python train.py --d_model=192 --d_mlp=768 --activation="gelu" --tie_embeddings=true --parallel_block=false --init_std_up=0.0361 --lr_mult_up=0.656 --beta1=0.95 --beta2=0.98 --schedule="wsd" --decay_fraction=0.488 --seq_len=2048 --train_tokens=189300000
Each number is 128 + 24 x the weight over the matrix's rms, rounded and kept within 0 to 255. Layers, rows and columns count from 0. Numbers have three digits each.

# layer 2 attention output (transposed), 192x192, rms 0.144, rows 191, columns 96-191
111127180142120162119128160132124146149118099148120090136102143117106133124142114155121108129122156142127154068134165108176119111152156142121133146150101132176156114158106127134117124110148059131116152136112135159149118104125105127165112149112135107159163142107156127113134103154125124104
# layer 2 MLP up, 768x192, rms 0.162, rows 0-71, columns 96-191
119185157061102098088131134116074146133096143106170125053192111133143114121148117106106141151057103118184123167150184111123124126112077168188099153164163148144147074051088173160091115145150124100132118149121104099076096142131119070145157146165144081157144128142120116117116101107158154162
096177169117142153119160156140114117144116171116157137123125096107122153133133099135145143146173119086108096168175093114150158104124107125132131158164152133116101126110067132082157123093104088162104135129124109147100171128183123137159137148127108158157150128145111123153126125133128109120
136100091083105147156084131131103148084106168136119192137109071130116086090124148140108121137107132147143135181085121129110114141133184115145097165121145136090086115088147138100099147106107119128106156145139183122122122124142147120128105159143112117137145155119117166179155076131130138167
131112077147114109117146152120128131118104136125161118137148120105120120120141111110199100133151139165139169100153125123138119128134098141126143133103124118155096104124164117140105160096118116130123151107058157167119113139117110114112109099115101109116099160108117107177111138136124161073
120085101135129168119096155166139150103134123116159115117133092105103107114090079153133173135121114127119128111113096122112132171158117102110119100094121136135145135134128116140138181108144151091144121139139153130141126158149111125129136115173123080137104166128137107132138140132135156128
117106135151149132122137152123144146121124136127106146146137132142167135121099103118147146132147133143105110132122145120123120141123105118138105127126121106116133152111117133147121122142113144151140126125135129140142131138139120116153105136143142129146133138111112138142109170143116155144
155108076112099161140120143111128109126116160111125179074143146175118126107126130101171166110109111103150135106153127115088128145126148127102157129133151113104111143088107095095119120133121099127090128117119154160127153094144120115145095154152145139140109124137096142126114135105134128107
122139097135172146146125096129185152144105165120076187124070151096182171126182150142139131138194111134123125128163151098150136145126134143097127126137136131101121106150104149107208123149114138146122151112092111114108092123133069136098077146149125151178115112121067114110129094148141127073
115124127109181146153125118112144132151137124081107120140131144118122125121144140075170100142130140172139145148138070117147146133093160125081122176146127125128104122121115106116126120143179109132160130135147118103099127117108130134098149093161124128105124107116116148181143132135163085149
144120116118127125120124152120112127110112162134177133148135105137131114137118097112126160126142103110121137154133141144143136110149156128128128092116107133129134122131109130119137089115104145134120149149125133141130146123164108114145166140119114128099132112139104092138129100147104116127
116127161101137158163122138137187124089113125148159117137151123094084148152124159119150103140107139183150094120095120096121151161111171145105173107102083106129130095098124071087153159113154132088102121119126136133057099088047169116105143162106103183132167144147132130104116154118169132135
102135098069148173130093129108190151146155127077125150080109119108143146089111137129141144166166104122104141106144110142082095123164154147171113110127111148144073135146172118156100077110149179173109131144173080091089109108075120123113138140136097153122136103155105117102121176134103120107
154109109078091107106068170115115110102114174148153185133126120117166116116143159148070140157106098164129081126072164129155181146187094120135139117148179136091146161095163141160086139165151096130132151191115174100114092134062190115202111113133169118170091092148133172135093053086122138109
134122106133117101124148099107111145148129120150108140149154118149146151119140119158148115126142105114089120085140127123153128152164100106101107146135106116112142127121094138134128111099163137125158116105132136104133123119089103104127145104133174113137120165122132119115093107127123121098
124117130132113123123086119149111147108105110104174133099129157142143128078104137122138133128163113112138150139152138094133132131105159122114138110116115130133108144138114137105144141145138134113097119136133139122122125087110138108114122125128101110139138144136127136117156116134120142105
097129118091129096122136147113116138097126133143149146175158158156143128132092126124091119158114131126167142139112089126144173129130119060091125138141097171116080092160116149126149156103151131157131121132127130146175160147100132104131132127104161097160137133127122160114136096149114116163
144146109122103141107145086119118113116149169115165098146139148135168157130113159148122132159141129123127144147106135126115157118121097156154142148125130111107114124128085158148112140094145097124126130136141126146132117096110096099109133145145115108115123064123140167110123130152107136131
096104183135142108145138135146095143124134155109119116170094126123117119141115105134116125144150109125151133116135185137127120163129095162120201138144116166176130125136155123102180118119120070115127143096103123088127076109160174168122132159126124093122183117150165090113107161107147143141
122132151155155153130102180133152192083090168128167133121115136080119088111148108171156155125131145141099112137109121117085063098142135129105093177132176110168136105092171180113144161113122137159109133122146100112135087109124098105138172147146126111163108117148140140112148116085112113086
105130144209073153070192158109160150137109145217130136089125151180100088172113064147162140051122091137125121216215107155092156119103111143204125202135099104198125102054088109110083138091137088130078071100139137148050153061133064142122148033143168152081115166109112118052090187171184120159
145121138128120124124121116143113130124135139116143097133117152118128138131119120132117126125110121095133136129163131116151159115125105102136102130125147103121117136122110145151131123100129156130149144125140113131118123135121125132145155107129137129133123127164147140112126138142134123138
176150109146104149163152138101117117098173134135125182126113116142138149141117137109139142141126144151090125095128154143142133169148111143145152080160107118145182148107176125135120143085139100129134136143093166093135126145104117147154143132176166097139103115158129158134141154110146142082
105125100112138127127081135128120117133145119118144123133133125148125103135132138098143120139140147128136099140104125142136145117118117079144131131126122115127128148167123143162122106127150127137161132126122144128153140147139147136129160156133109146161125152185136122134134140150118109121
129091065133060109123145151181093097100154123172127109098117113088157135135097174128097153160144137101143160118098143159129127084151155126148107150087090129076060122113186097121108146087155147126157134112138153134135137120133109093140116155091115117146134118110127178155177141137083133092
186119163153109146142090131097135136174117111146161126090117116231157116154104173130136164178144112117163159139113114167121114138177158114145128097083134128127119137128147138077150117158143145136141114131078117088121146134141106135124099154130074153154139080107146149195151111125138084112
145108153113121152118105140121113122133114144115120145146126116137117136115117122106162140072170141124101116148132106111102159128170143137133146120131123106094130094137143117112125138128108129123110101157138101126122161145143132098136125139126112177164158113107124097129133115146119132147
107127168137120095104167147106142123152103129169149135177100157107115111150140103144121108153174115127114120137107136144105112110122128115144138126131129121133183099105166119130154132118119073137150125148146087137155097116133136144123145110120125108136093113098178163121184116110134105120
093137151123163164128102157155117115093104165162117125123126124147155133122127170133116135109100115137149149154124135117143134117143130130128118161112138113133130157111144101137109152133138127136146135146066134108143131095115138118164138107173118145141102107104161184127131115093106096139
118116109169117148134107095151137162139124109089125135120089152105117175107091119142076174152159103166156115168116130118097113123132133114166106171138138122130159158112108118079165108126145161184081150124129133133134113110124152135102132117147118075096113157135127130123130131088140133117
138077087151109117149081108148152107103147176079145110164162143137093147158091134136109125121136160112173121096124117106144141136127134137137138106124154131137130130100124118125131153106148037076144147058145119156148097123148148131085148088153138073074108092098115094091130127103152128184
121123133096135131116164116108116107141103155139131142143128126144094140109134141141159119134145148099121106143141115141140156146144171113129086119120159127099136138112166131138089146109129105157142086112135097090100152111151135147122136134110127145126138115099127090146131154162122118136
190147169140145100108144115138159072108130196161080117131196122108126142069084124111068094112130094149096094205140140078105160174147074131120103101129092170169142129121113157108206192134146097132095131090104115139115108143122108145140151128154128103142172154125055117123064132083126136101
146099080109098114130122159141155111132122145158098137152144132136111125144122124150131155119107148139102129107115117133113169122151106100137141119137110132130150138132138118141141106117097143151130125098096136123112138134146157153148118138133138079167153152142132082130129109095119127125
123133120134129162118122136109152106128112107110122133104137117156137154133131149162129159119111111096135153160106137114157118113132125120136115139113117118117134130103140102143108117118102133133141122113121125102147122143115115115144145102125098121140158136141103149102123153085136117140
129099123099098162148129073140131154091083172159136128113113164158058147128113146120139101143137081087103137064083165145142171150204096101168124143104132127121105127109109111114130126145144125138094134124159169137128101154108089114121122170147092129154122125079161112102165148155180157156
133128111137118143139162113107131161145133114151137150136146120145105118130127130160059109129143104100097165144130151131140171136138122127120146116122140136131129096137121160131147123131166136068134156135123128102106106107151128133111164143169115135152130074148148132097118136119118095120
102099117154178124151119108151132128126107158076100151173161151144112138129126118133099114137151141129087132121121099161176162101165138120168108133130147143154093085125103141093113144150128143129120151148115119100124110134135164138143102123135137103134131105120141160114118140156114113141
137122133147127156126100102135150120103116112123107150102103114143140107136119131149124131146152140135166105125124125118133117124142144094144161114146127159138129152160126134139126115154169130141125132123131101129146139146135141149144144144149173137127124141130157139127140133123123140116
139186101107103123152157102114128126132125123138151135116107103113141128132118150144120112130109117094127111128121099128163173139121154148168100111137145158124102077113128136116128112108120113145066126147163143193150090138125125104103146160106104102109170132099115154127139189165150109130
163124133116152149175124147071091148139072131129105125120116144079137125094134112153110128146170116105112120128133077149116129105123168108153144143194134162132133147114164111102139114125134123148116115124144118112118175099104117119133105125130133144103158141147170153123148135175130113122
131121065099131141151103120084124099109164162135115128120132139140141134116132144100095160123128115121158107105167119104152128145076146113104119089149084156142124129137119129097152106102149147119142141134094136094124118135132116103114073146109151150134093138114098135137116133115128130138
101138104150147119112130137157115119163142129143084155140153127139165091123166124130128135114150111157099123100133137135145117124082147120132135117141117105179112134140090132107134125128112134131119131102099119136161119139133103121104125107153139142132129136114098120111150164181126133121
157147112158119120111147104135127149141103113102144153140145148132141162122157116104132164160131120125104137134124116117159132138179137148106112119106148133123114107109122132121131099110149121140139136130112142124102101127132159164140114157114130140130103109084112167152120135136125127132
127134124106122121191140156089127161133127112124126170168080162101122158111086183098112147120133127118131105151124143108146122142149131115132143160160183145118136123136153104114180142122176090119130122134158138147125129078150130116105093080111132090086152112147144117167097127106110168147
104161094142146149136080172102162108148128112115154114139140125110102144111141121139159105186154107108149168152103134159172121115165155132135138060203165099111103178101147048104090116135115149119119139137130161120101150148155094132151112134143110105127128089117091142109134116101116156171
167122132124116078114135167147172216113112171123130144148123130132163165098107174108186113136137115160104134104093099104149136141124116066135097111161117157164129136085139142117065163117138101169065143101143096150125131112090166110115127124081129108119134159104113121101106161146077132101
113102171118131141129098102114130123091085123127151093141139160121139163129106117159166131141186140128148170104111144121131213040139173161132127134072122149122090123145112171085101090157145148169185150131123163145109085138125133136106172157169110133117104093075116157085120183129126126096
105133107140146126143129115143086115138113138147121136133130129107126140139158146121141149120140137103123130138128151108164097121130108113137123127133138138121131127151108139116151121127149138157152135128133117148140100146174118124159117129118134118108109136116147125132119123144125122114
129092121169151115100119131124117111141125125131102120154150143161145114097116089148121131128138138136128111095139158132143145137124098096158132095140115136137098153192142131143117153119094153125134155150120118115165127141099108104140119144170165115123128103134142125141121159163102134118
140081119113143147095106105152120138172079114136127172121111121134123117129099157095186115126146118154129122125140093110120167122111144124086133087107133164109129117096125123123184103110118160105096102154108107163140137135114114135148095122115136069119155101151129128144096153117131141137
126155111141163106111068095102154102158113165136167108062132117159156102136174159141123129170140077127128144171137177109114178073118120157082123158155167122164083125122151168127132131107145132162075112134148123153128135127097117088147153187129070129137122096090139164144136143088124095099
155105125141104184111151111094116085137137106142167141135118144077148129099140132144105129133149175126132177157107127132108121134093143077118127151124146072128107122073140157099143140164165149161138177145114135158142168141070082084101103103100095094112098141087129178173097092120142124118
116099086123117135116125156072165124154095078115144114007141113095153141088116220138152169133124174148091095134199038122122096071110128132198118069123131144134125151078076119069115092164117163153056092175132111108087186153209101069088114107138130113100108178147169111164198031126105122120
131110151127130128122135131142128124095144146079126149124107137123131103147122130127120143141127103119105122135113105120115126117086144124105124098127130125136132136102091133133141131112115121153111136122143118148130125157127112137126123132118136120134137116138139118137120134155127114140
165125100111162156139103138146146132113098158154148123092089163144120181166124112143117076177135108127141152110149162120140130094121114107109097132151134091129086108097081154127116146115144123114138113115128091138173109132169112095113106089116147117132120115141084133085093128115110098108
131128099153137146111146139113127116119155115124154095158142118135137119158102134139107124123165177138134101115141101118114090166122115102131151109097099083116151102128155167135112131102167135101169088096104104102111133120103138156126118135116107119121150149138123099129139147144130135153
107158047086096122168064105135092114084128145163141116063117169088104093111209140117114131155082122128112149218140066078116158137131102125115147100115174095112102120073145141139167172120167101131129143081143158150113103154078229145119062128182146139125114092143051100114166199136087124086
169145128080134131146137129116166188129110161124141147112121132056136172178117137135120131154161180136105075133114116123083161098146129163158126100114153124086118158100166145132098128191131099161074122074143112126147142166071127125135136110131152116111151122134131116116138111063147125159
120086099115171123084114156138129153119161152100105166149134143157138040151144116094082137139184137094135136154093126151131088141122136093128144156102132098144121119121128133119058119146146141146156111159151171136161131134113111127112163143172152137122123160088067155144150163139120122071
128118091099124144112142140147106095117168128146141182148116141123135156123133115099161139148122116115116150137138078118142082115098177109132134128090126134114132144118117124135114128094130100149114122141164152150147139132121150138105162121083085120119112149152098137124132150155139124142
121129131109142130129120113177134158127136063073094105152185123158147121168126126130139140112078091117117171166176107162071086099119143179132106123130151151137084107133122105160143129090150183157117073100109151107090137125137162099155103156138121128129107109079157115160151192082081074100
141134118124100106126110129119127132127132133141138149122140115127132137123136136096115108092128134157108147134119142126139116104115098125147117134111125129115160148115138114133128112111116111135142139156134141090126122139121129124141128147128169118136136148120150124135101113126156122135
135141126138124128119119150136198096136133159125138155133105093134166133148119138140152155121159128122133130184088132135149132136128131136134154127110147140124086148080126091123105098138134142124140158105103119148099089097147112128143099140107128113135059113134113155148129167175091120110
127141077111084169133167084098150119139139167107127158088144153156159114128132136142094152125121113146123135154172123145156152119149134101159152129116109108129125140097151190119062117149123103130144137129115172150140153133111120156118177148128139128137139125122089164101119144118115104132
152114158139140130123114144135121110126100176127134112162122110144123128148141162119168123110126152110142114092140146138145162128159107154136102146114112140132131176138058147074137123129156122155132146131095125110167138142102136112118126100144137142094110139143156074099096131148119143142
132134117151131115088140119121134116121133109127138153100150116115107130088119136151113102144124075115098126159150122117149133112116136110132140119143071110121124113144131132118127124104140104126181124146096120109128137131107112124091122135184139136169150123138140182144106125166173133157
119124147140113123147157086098140107160137104126113146127130111127157151154127132144094105136136100158143126134143118208141204109145132138128122173112151152132117097117129112129170132093106142112134122104108103121108143112160146129134122148158137157151126137111110090078141124122139133141
131128145115093178117134090067188098157120154157152158160148112144128154128169078138131149202095103146109165072113086153153081076115154113159113115139130157146135137112159095146106105102195114200063087161154216135112147104085094132117075113126105072139144138113141176160137123150179143096
126151086114132134109154152136143100183121122141116110138154158140128146081146114159156182152097155143117154132126083111145120104100142120123090109118140124152132109094114140091113124096133116139124136097139147162127126132125081126122095126160123158131098105133113122140145161162118143129
142103123148115136146117118143112167146134172089119115140109133094143162163149111131136143142154126125148122137091125120117142122087166142157119154144088115129127154124156106103129105135118149138124149124118134123114144121135133130134106149149131113135148103131114142112109128126155108147
127125133130135163130139143118145084139149166136133106163139153107113153091139114100166124122120097166142119131104156150137135129137096122152147125110121110125133147127103164089096122120112129135123186121122117137128092144150134133130159100115104163158130151112075134143137115151137122151
155125119114105128152183117151118170133111132116142102154130158086123141141114115123119153135143091148129136089106098104175131134146129121160088176091137133127120130118106144121158095101107130153124158124136145144095154140105179132091142107091108130145135160114156155140106149147118118111
# layer 2 MLP down (transposed), 768x192, rms 0.201, rows 0-71, columns 96-191
154108114148114141151142139091170148128152143152097134128123171137113155132109148144127135134161137166087106128105094154124117124164148129078137128129085120071137151200128114096158126102137154133113128109150123149186141129136107153120106132142135160111103152134131118089138140127107120122
134182171105148158089128124153115123141154136122141111106122134110181138144148134092123132149162092105083112111129087131124159153118081130126135132187133101128104153150122148149167155127116143131159134157126099160104171132145129144122140143097130122104118142128123131139145108096144118133
099134119116168131131151149118120143073136171118174148177132118111114094102089108141156127110084132115188193133148163163111106148088175139150109135094085137114147137124132112142145131131091166103135112142138159130152194154153137123117087130107099137132151113114135150104102086134098114153
170121141134133145111126185129102142104120103131134152140082111108083085124150145083158123171119131138126093116133111123172177102114124166164166153131128142156128071105149155109113159137150140099083124125094092152156092143127141146126160146150137126135115120094098141134118153133141188140
123107107125124106155105127144146140111128104149141157112142093116102124131100104123142119145121113118100102140164130144079141182137144132127094121089124147171095150153113119156132144131144149148133081138141123152124141164132144120084155071137144118105153150136133127141131157110110166130
120083125138123138118127132126127144146127127121126161127133105133105123098120115127119126132159134122128072125127120115135141133101119136113098119154126119160141121138148120150133150120161154145113145132127136130110115127155140133109142160108137144138104100122143134126131124132156111114
154122088110118161131090145130139166135111174146134160099129163182146144114162154095153162122130120157127124129172118109101132139158146138133114131136145136070083133093141127114152144112162049134100130132123149144140152131141099129168121134119148151145135108118094134126119142121156156110
101150092136113169075087129146104160101136091127153172171102126114087157167175104094130126106130118113124153140105132098113148123119110148110129116141098091100126119152124084112101142131149143163131176122113139140149120096104100166083135117130133108122106139112032109069133036167119109050
132160140129148138158132065142156126134149174141069148154135141102083110130156177088122118159111134153123178098118081100099167111111167102085132140145129127122127125162146125113099120119183132156171106166120126133148170134095132100086154114133136118117120121106115137152123139147127133127
138117133150152118105156152111136138102095129135116134152141106170156112161134094113115115127174140111154141161147151117118097114159130138123134131116137126123132142164124144130143084142112096122110143136107161092115139126138165102146163139113100122163162116120091106110116106125153121101
177136147152143128100148153138152102100147076111195127144173144076094171121126147164144144116161121153149080118123121117115093149150207186152184119109065118176127096140114115167134139153107157144108137104174085113077123071068119148144138110146141146181100108110093096134132140101147126132
144141128125148143133154103147166165094135142133134117078138146086175101120148096114155102133118066130106108103132157165116105086167135157180104072133081162100110174166187167179112095130160169165132123117162123104154106123078140073076122133123125141119109091155195153152112105124126132103
141117129092145116121069164116111101094124177121152148125137095125125106098132130156079142147130085142134096101070156139155166137139134136117128143148163127093143139103131119137117123140178086135118133172130163110131098138110178113199113124125141092168094100138136185136084082095134128094
119136111159090144115126097144141132123152093127147163117136130143108121157104109085152119127099114131139149143114121118094120126103165131124122112136160112120106120126139111140108109161073067116126126150150181138094139113134094099118144131116160179142121122105126128111159159112140127105
125131114137107113153062116122092140145136150103172148091089134147131108113134135135116151134170100144121126149135157099109173136118156136115120141128148130140105112155096111119165150121125098162112093143152111150118121115090154104101117128118092113145159128115103127130130118122139120135
095113150142144124118108107104089187137167080175108136166113131089142124148118130121132134130098145123102131094097151109116105138169118064094194138103101127157114137104147151091105151132130138115141165078142083134103147127134154159130118094093177120171126144126135118109130133134081116142
103104143101129157094126151141122102125102153098104063106106140072140162162135112191130106105105150131093150135154142132121108171107100133093129136127136087099121130182126129135135148113122115103115107131159143127186121120129119164116125091129138113146124140129164109110123129110112114119
150088134086161125129118119148119102135092178150147098159097154107094120168131139071136089146131136155164124099115135122132122098080095088147136167139097133168117111116148083129119155129145096141139170099158182119091122107141151164119142107132209109113121106106101153127130128133136141146
114108135110147180113114137142119131113109161090133146128161150092138111141120142164139171154133161114126115170140119142141104093176118131104124153168165130137137091143120101096144150107149142163123153125127074123104110144139082105137137088121158113207098133128153147134139150146129125076
166141092101151098148080128134143114130124107071097113146110158082142156105142156121111108155117143112113143096079136097141145150104125122097117067128140177079131137182191139153175120164102171124166169134128123158162092153121157138119107175112113127147129105149132128163144081117088139082
106090121130135145148144127133158134161110149119139162122121143122085117120116122149145103106174131147127133144124140145143141128149136123103129139146146145144102115114111132134133150132160081172120135143095129149121141143129151094144110146122107111148144149108138145133126140117130161122
103071145132123113128111146135117147131113112117121113099153139124105103133135154147111111148118124118147151144135129120119147088119158134125120139103151135121129114118075123115149140150105141111165127151151095163136147108138116110094106134106079150096171135127148133136133114113107137132
140086121150127142099123098146138121101147099135126095153163114160140092141139134141115125169145089115115118153121152121117153113094097146141137137138144131104169118122132147117142140118180126136123147153145117157122137106174114099109121131151109108143116183120117115106126135151121112153
106106100167130165119137118107155109122203113158139171113117124104112128122083133166098109138051132121120136167149130108125117108113101137145091112143170144128125131141101116081087180107135092080134162061140182103142111128157140161115139110116119113120123107094079130131105148111119107171
103148158134138125156139137073139098157106112117076093108131108170091087113092148129141133130123131082112141169070113107090089097145123098145156067169102122097130117155099152122157117157126124156158088143090138118152123159140112142116084183114150129135137125140130173171132102076092130143
114099132106150163081136123150123135085151140157103128151128103113141112118143151084141131093144132122121145126139098108101152136140124095121139146090147128133094145122111116111126114126102095133099108117093094114130158133124127151129159148100081094097111058106133117124122147167117110119
104169131113129141146106120130169113153114106122090140139104130131160108129157103115119149144092142119084099140128153093084128102133185116175124109178140150140181120130103139111081170118144156136170138147132106110115172147130116109167109082121108165084111159145146140120121122068165143093
109122151112168161149123148132112137092125162150132105131141114126147111121124150161140139101130128159144123136125125129156115127123120141126100174112132088136134171117133101136114125104143118132140131143070123124143144128108139098173131125159111118133104093116148159118131109120126114121
179118147182084128098089120099087124127145101108108146150115118131126185138152120162100113173125148165128111121123133144132155174119145147142128156101089125132186183122122106143147114147120137108141142154162148147086110118128143150122140115085118132107099135143160157117165114149144150080
129112098178124095150080116115102118106123165123142102148145162142075136174104126114092151119111153121171091109117112128131135141116137109132151128129137110103104111125104101126132148110155090090139116070125130154121110105130172122077172121131144088099124075093102148130147144100138138166
104147165132127118139131114155103160107165098136123145138115137112103142115120130106127143138146171116155113135104108104102161141120147097082107129141149133114115150099167102134086182135130167140147123109143101125127077105145163131139116142092119113124078174122131112159145121153139174164
163102194129116071079121111125171130122133160177065117126128161142106144115150122125089115111096098084088130182128149076104148154109119142135091105099085129129169151127095138082104161129128110131116132137135051118119089156141146167123172126169156069113127156116089144158083188126106110091
110153125118136126127122099123136125128145106102195093112119127123126122126132132088132135131126117162140126154140138115120137157109134167106142149129159125162090151147140117126104133167130134148180109172122098140132101136127120116124137115144120186055111122121115161095100125178133109157
086206141157090102135137152130150080187120096082104145092150133116133174099172158107158122131152133112140125169177121087101108106147130136147121097132125151140125139112143141134163135138127112114114138097128131111092134124123156089123132132168153146140143130099092069107146126122142124140
097128130154144129141128155080115120125168121188091125110052136128135148158148163093163167104130141142125147128154141162108117129143112144100137149112125128113134075140137135157088109159095142110156133083069112162133152122137109128067147146170111174132145074142115134148128141115115116124
108139128106162136148144131077104127187174153166130156146120134140127130129104116131121134123135106104119141149115146116158110115159136097152142100127170116131144109145127130114149132124150120116130189142153114181152105071130101133107134139161134111124144086110134154124115146109103124123
125133102122126101135103108158149110158097105136079162137129113140079080122085142127139119127127167107115173114128153145112097084153148132109135115134129130076106143127162106132086160159127143135133075108131156116129112123111093140130113138144129091112190116095122108152110166114116110139
131128112143100113149125110095150151135120118129127168129130112141108158119091110111103114102162141156117137152108136107103152118117146131103098119122142109102149136114132124155130120157135132153133119127095156118123108135127153139165128122124194151136126124121122097132119145171123138140
131161160119107113159120126132100119069078099144154108098125157119162130157130144136140112160116189124097133113112151148101118123112122151153150135145116143119154148145138126092138107136094093130105146109167113158120115113155108120137115131112116109149110137158113090127156130147134150112
144123148147104125161097108103137145146070125196128094126124166111126145123144111099106145132151136120142102126147107119097108087082180152160129083121140179132134125112108144156136123136092148135121105179134106101125151115112156112122134114133123118105167111122108146144106149163177116099
087115077149133126153079141147100120124088139132124139152171140100174160117123133102101179158129151166130093137154127086120143143083133126129156112158081167130120139176153133125123109090132160129133129139150121143173115115148081156138101163150117155163130154118090148135150118127157153148
102137136132133122145127139130146136175135128136099137112149126130144097145134145121126128118125120144097115150127126122090120123110104134144141100127119093147108132122104119115119122130120140150098143103137105116171157130119126131104109110155141121132130146119088125137129152171124145152
115126134132135149125145160114141123117094137125137144121134144139145137116153103147136061126160159158157132144130147134126132152136151094123122143139131148134157101132145138163116126115114129172097175111120155153095183158155134114133161120139106126149104119119121144172126152169126154138
167188129141113111136110165142144147164132120120121115142083123121121154088128133100085139142133130104090109077082141107093148121130129109086120139154151149081144123117161119107102152148116141135111125166187147088090121134129130146090151121112063126186123120098128120225072132055143092168
193179100160155165142134168117129097127161082146130129149092102154100109126138129161158146143132120077100137198095160096119143117098106167171107082115152113102099132105110094112092152142128148105130146204164126135094127150128097134162185067183095164138090136136159124128105088094161088123
125106164116106099072138173106162165112100153077127141132168143129151183136112151124178122156091121146133166126091122066154113087130134098135111104145114135101125136120086161152114110141163166149107148083141059046111108149131132079120108131139141117118148133122099113102127125175104102071
095178124141153137181160113115134101108094104139107104130164094179109134136161104153180103118168136142189119127124104106106140127149104121148122122149175108141124129082071154096090106169141128159153103151106126078083143140164116155157161130074097140135118152124131126141135195124130119183
126088118115125128086147130140142140125131131097147150168124139117150180087140124125120130146153168093101107142112083141151109098088118120151134143138121158136139152171132133127133133173124141116173149186166154114164095153196125094147135157145138143175134128138163094149086085137105117167
117161127113176092138084131136103137144150123122092154134119102142129090116110142131127149117104140160124119152139151124108158130134167168146119134103125096138117126131149118129139111112120125089139109142124158121159125145136109134128138117141170128136178115122141146111117151125151141150
110119125111132170084142128174089122197132119115109137128056142121093113108085131189163113150131126105147124093165071145166131164120170103121140124101112118151116103142095144098118123114085129115088127151087083118120108173126110172128151132105177101133135050111121158127166147100085142126
195133110114151089100136119134122126121147162191152062097104100128127101125136129139143090115095084103176118098140138139171097145090076149079118123134091119124130160170136212178124121156110141096117117158096078055117141161103111147123081122103136177100141133133169162145126158123112151089
118107150119126167153146140112139095077087141120148120140123178143138096121108119152183162149101126151153134100188115130105141119112098185160141117107114095144093143139155130149150099120104173105092168103118138127180126096118104096131151092167105092107111116153096158111130115138114124118
138171146161139211142161115115167109092081129140126134074145075098068148109139161123139175098100059072067117100116149120031109103133148112139147093169095137139153121155125110159131129148142146185064154054130188137100136179136140131166129145112148141151089110111152072094127094159195035185
081124119087163129117140109121122130129121110153141145123140144161101112137105154113152119133096108136157126134099153149147149129115111117128110127145142122153142103109077135119158151144133125130100138123137159103129120128131125132131168123102135111135142105123117114129109185141153143111
154148152178114165115131144113132125121156122157125174147106137097129140149127132129158117087116099047076101194110180120112109121124164100130147122144166130109137088141121120140099132119144128085149112175118124136160151105130115104121121084152155121092140160120126126149139110149137148121
144164148107148113144112123130122103117150131132125161136128149131119121115115125121110110129145155126130088135101152125154108127122120115133126094155113132151099119129111120086113119169099093135152152134105117157146104099107111156072138131165098108142128120140144154134150140210119117146
144158164168136171143133146116153152138131131121145129180143117175148162139081116154137149137173099121165146113107177130100103101115138138128124150159122142133155130171134121124086109172124136143156127144117136116157141140149081110132158126084120120131123177104179137129119078150165147155
153132126111156143133124124129133169130086152133126146098109112069142150147098143133107115131177154140103085125109122117107155088138143154137127097099147126108116169103160142118107101143147103148084126103122123114133136152078126113146149119115146114142138141124157132128143126084139127147
103123120139165105078147079129136144114112145130128132169112172144124096138105166157086115149124158077078117067111169151106164129183125139093176101144093169106108093066108142091109132107145131083118147078113155164181136127187089156126117108143121076172117124063126139138104144105126130091
123144113141093170147164129085095083099161150115140124172114155100133135089136097119134165153117094102113126154124125121122078129103094114113138153131137139149163118124130127135146178151101114125118148131139151108139111133122143127144170141151104133138097147114105090139142123208167119154
133116115139115089119134136088129078138132146118128136085081128077103122117152100092120091128165143096123112111091152114154170141141118083114159124131121075110154136135138153114088108159091085112122135144140100137160117129125128133112139121131151106120120133146105132110104109144166145112
078142108130148124132132130166159125130135106097139148129147131117153137115110131131114110125138145119127123132118121130095122124132162122103089148153142097141093098142115124111136112133172121094150133134111133147094137136121135115131132149128107131143119104131117159136117127138133141112
115150125137095135101102146116123111128143090126110136139105135104151119142162111123139086147127119123131175098134143118088148100142172137109112105098138171142123148111108120140169116127115167104073158095142139110147125143175125095098119126131125136121108142156114142071108161125163147123
074098131126112139137160088126150140179125165094113160132136150164149085110117156155087124186151121103096137121159104163097107136149132098147160142128146156133112083085149139165102140126110091102155125149151158139130107107117159144092137115105136113105128112102139131109128125169143120138
110107119142110150165158128133173149147135144144138155104088162215158098126142144131151126110108141111176184152084096162118128104093119141132110142151158132144156147136117143118133154135141124163113130137090143104157124127128057045132127135104146115110101126143126098115170121105142127150
149167158156120129127141133125116158099140125137137149114120122129138127163170115121161157119105132110107160119120134124116140160198146150124158139170137138116152121112147156136121119108133103109104115094167132175127103140102146103107104116124121171091117112091095152116150115113093167117
106130109122123115111205115149118115110112073130086105148113135110126138126133154135120169111119137147122100119138141101093123119170116129113153133122143130134129070172115084140132117136120111120139136125134094085116138115103117135070104143131110137088113117118101084159114137139088107125
157127165087092118108060128100139102150102134137147133155111133088147150097164116097158134168129154076186177075085148132196120158127146127144153079186126096173158163101101139146084109129141152130151114136173191128113141150073143112154128151100092073084148104102148110151128133133159123135
113135107131148139117074164096114109123145132134152131135104130112151161154131127112111115124142111091118122122089122117087135129101143154109110137168129112152144136133125101148105182154147131127145141137128135061122138118093136111106133153142138098126118139099142127129082095092130135110
130133139159123156127142142145116105125112141099127156115099154123072116128121137097095113143109101104113157145125136108159133121167101109128119159126169131145147122096146156166143162162164109156135153120119159114165112098093119125114153151171129136148141114140071110104141152141121117101
123128139135100143140109119132150129165126151137128139144118151095122153111161106104167135127131162138098132142119112124132112138094150119130097135101140162140126137148140152134123122120092147136134151095161146127130136119150152102116141151164164111139118110117153150114138137138143100150
139120143106121164084136140137116155126118127114119112145113163135117124105132112140161109124109135125137132087106125146165099127110150137106108136103132106138115122122133129096142118114099093132128133062131114102143147147156104110117128127140112125134145108090144091125118126148105122131